Weights of a small GPT-style language model, trained from scratch on English Wikipedia: a variant of SOAP for these matrices, 2662 steps.
Each number is 128 + 24 x the weight over the matrix's rms, rounded and kept within 0 to 255. Layers, rows and columns count from 0.

# layer 5 attention query, 256x256, rms 0.0889, rows 0-5, columns 128-255
[[131 124 133 125 124 127 126 113 135 131 126 128 108 141 128 119 114 131 119 118 138 135 135 135 123 152 132 125 121 126 150 121 112 109 128 130 124 129 138 102 145 137 127 121 115 121 138 126 119 121 120 124 135 125 139 129 127 141 126 122 132 145 155 122 145 133 120 120 120 118 132 135 134 121 110 161 126 118 115 119 130 112 142 124 140 132 125 113 128 112 146 119 128 117 115 113 139 115 124  95 146 109 126 119 135 142 146 135 107 125 129 126 132 112 129 137 144 134 131 141 135 130 115 135 130 126 156 125]
 [104 138 141 101 145 122 121 107 102 129 103 111 107 139 133 118 139 145 105 142 108 158 111 114 115  96 132  98 112 107 131 149 112 137 141 106 127 138 142  90 120 147 100 153 118 121 140  97 114 112 130 144 152 130 116 130 135  94 124 105 158 134 139 127 131 124 124 122 132 121  93 116 124 125 107 157 159 105 107 124 146 113 137 127 135 146 132 118 124  98 148 104 115 143 122 145 121 134 122 120 129 151 112 102 144 156 162 151 114 155 136 125 122 102 125 152 118 148 149 141  86 137 133 154 126 151 128 122]
 [103 123 111 137 126 117 157 168 133 119 114 142 142 141 151 121 126 135 131 132 129 136 125 154 142  98 142 155 109 152 117 164 114 114 121 145 133 109 145 128 132 161 115 136 137 116 163 115  84 124 110 131 113 122 111 112 102 124 123 125 121 142 122 122 101 112 161 157 142 121 130 153  95 153 112 178 149 139 187 112 123 142 132 135 122  82 122 142 140 153 142 178 174 159 153 139 116 130 116 129 112 152 148 135 136 111  84 148 108 137 126 159 130 129 127 149 155 165 110 109 125 123 133 167 117 128 140 156]
 [115 118 138 133 165  91  95 122 107 167 107 125 139 110 129 110 119 134 147 129 101 170 124 151 111 134 109 121 106 101 150 126 121 117 128 132 141 120 127 106 125 150 111 115 122 135 154 172 108 160 139  86 123 112 113 112 169 139 141 110 116 126 111 121 108 112 100  92  51 124 118 125 124 124 110 166 126 106 115 171 136 116 132 107 150 116 153  76 144 109 125  83 136 122 134 104 111 154 111 105 158 106 124 128 125 101 182 142 148 111 135  91 137 115 110 111 168 115 139 130 158 137 127 169 138 120 161 163]
 [132 142 144 108 100 126 143 147 140 134 136 129 138 160 133 138 141 120 126 125 107 115 130 155 126 119 104 125 136 152 120 153 104 132 142 139 109 148 156 108 139 124 132 114 143 141 125 152 143 135 170 138 160 132 124 117  98  92 120 121  92 115 150 132 164 119 118 148  99 118 163 126 139 139 138 108 135 137 127  98 157 141 139 109 150 132 150  98  96 134 102 131  97 140 128 101 117 108 117 108 119 133 126 120  89 104  95 146 118 137 157 132 138 121 154 138 104 150  97 125 148 137 139 144 134  99 161 122]
 [142 132 140 114 127 108 124 128 122  98 133 112 128 117 134 155 137 128 158 126 137  96 154 131 146  95 125 139 134 134 101 131 138 143 125 143 165 135 147 139 175 132 118 155 139 137 163 148 126 175 138  99 111 111 118 148 107 131 162 117 126 133 131 134 112 150 126 189 158 138 122 130 115 153 131 129 115 164 136 136 120 106 116 145 164 155 138 123 144 164 121 119 108 126 145 117 148 157 121 134 131 130 120  91 115 142 128 127 166 106 134 153 113 107 148 103 146 114 133 135 104 137 132 154 144 123 149  90]]
# layer 5 attention key, 256x256, rms 0.0915, rows 0-4, columns 128-255
[[132  85 154  94 167 112  72  87  96 109 147 111 130 127 154 115 138  84  75 155  77 103  76 115 117 137 105 167 139 120 167 129 170 134 122 120 152 172  96  85 113 140 148 113  91 137  91 146 147 125 145 152 150 160 127 103 123 129 129 125 176 108  99  94 122  96  61 115  75 108  84 114 110 120 101 129 148 142  73 146 110 139 129 109 131 136 128 110  52 101  90  42 114 101 128 123 125 128 132 124 134  89 102 166 158 125 185 144 122 137 175  84  95 156 140  76 139 136 176 187 102 118 122 150 108 108  87 137]
 [109 114 139 139 131 133 102 105 107 127 149  95 139  93 135 103 106  96 127 136 131 128 106 111 108 163 142 134 139 115 138 154 128 150 147 143 152 145 125 142 116 123 140 118 134 153  99 130  97 100 123 138 128 151 114 111 130 130 146 150 106 144 112 165 118  84 127 112  98 109 124 119 130 146 133 110 137 136 152 139 162 147 120 107 122 100 118  98 134 129 116 129 110 143 122 140 123 146 161 115 114 134 148 124 140 142 143 149 131 132 134 143 112 133 125 124 125 119 127 127 141 124 118 127 116 119 104  88]
 [118 155 102 166 112 146 122  87 150 147 144 118 142 108  99 156 119 158 142 142 134 121 159 114 144 148 133 143 104 139 129 108 119 147 118  95 126 125 164 126 137 163 141 118 142 121 122 112 109 136 142 142 130 134 103 143 142 150 121 112  99 148 136 129 135 115 110 167 118 145 151 140 144 117 153 154 116 161 166 136 131 122 136 141 135 119 137 134 189 154  99 171 132 138 129 169 127  99 112 175 129 127 154 107 127 144 110 110 138 100 102 165 151 151 145 103  99 131 110 102 144  98 140 119 100 113 116 148]
 [150 150 127 111 133 131 119 130 117 119 127 121 125 170 141 138  92 137 129 149 141 147 143 120 116 148 139 127 119 124 121 127 110 114 113 141 141 128  99 117 149 105 121 107 111  95 119 126 145 117 120 122 113 135 115 123 147 101 130 126 104 107 126 121 131 121 138 122 136 139 120 135 155 141 140 145 125 124 119 107 140 102 151 151 108 159 150 146 126 146 136 125 118 148 165 131 122 150  96 138 170 145 133 154 109 120 132 142 130 131 125 124 123 116 142  95 122 134 122 130 100 114 130 154 118 126 129 126]
 [143 144 144 123 147 150 139 109  91 135 135 112 125 113 124 133 120 115  83 140  97 163 110 130 140 111 132  95 122 136 138 120 159 187 142 134 112  90 108 119 125 127 117 146 113 133  83 109 142 132 122 142 127 135 128 154 111 137 164 117 115 136 134  97 109 117  87 130 115 128 111 123 137 142 143 129 112 150 113 117 139 149 159 141 140 122 152 126 103 112 121 138 141 134 128 130 135 108 124 152 148 146 128 158 142 150 134 108 152  89 105 148 115 109 132 139 139 165 114 129 133 133 135 132  93 117 148 154]]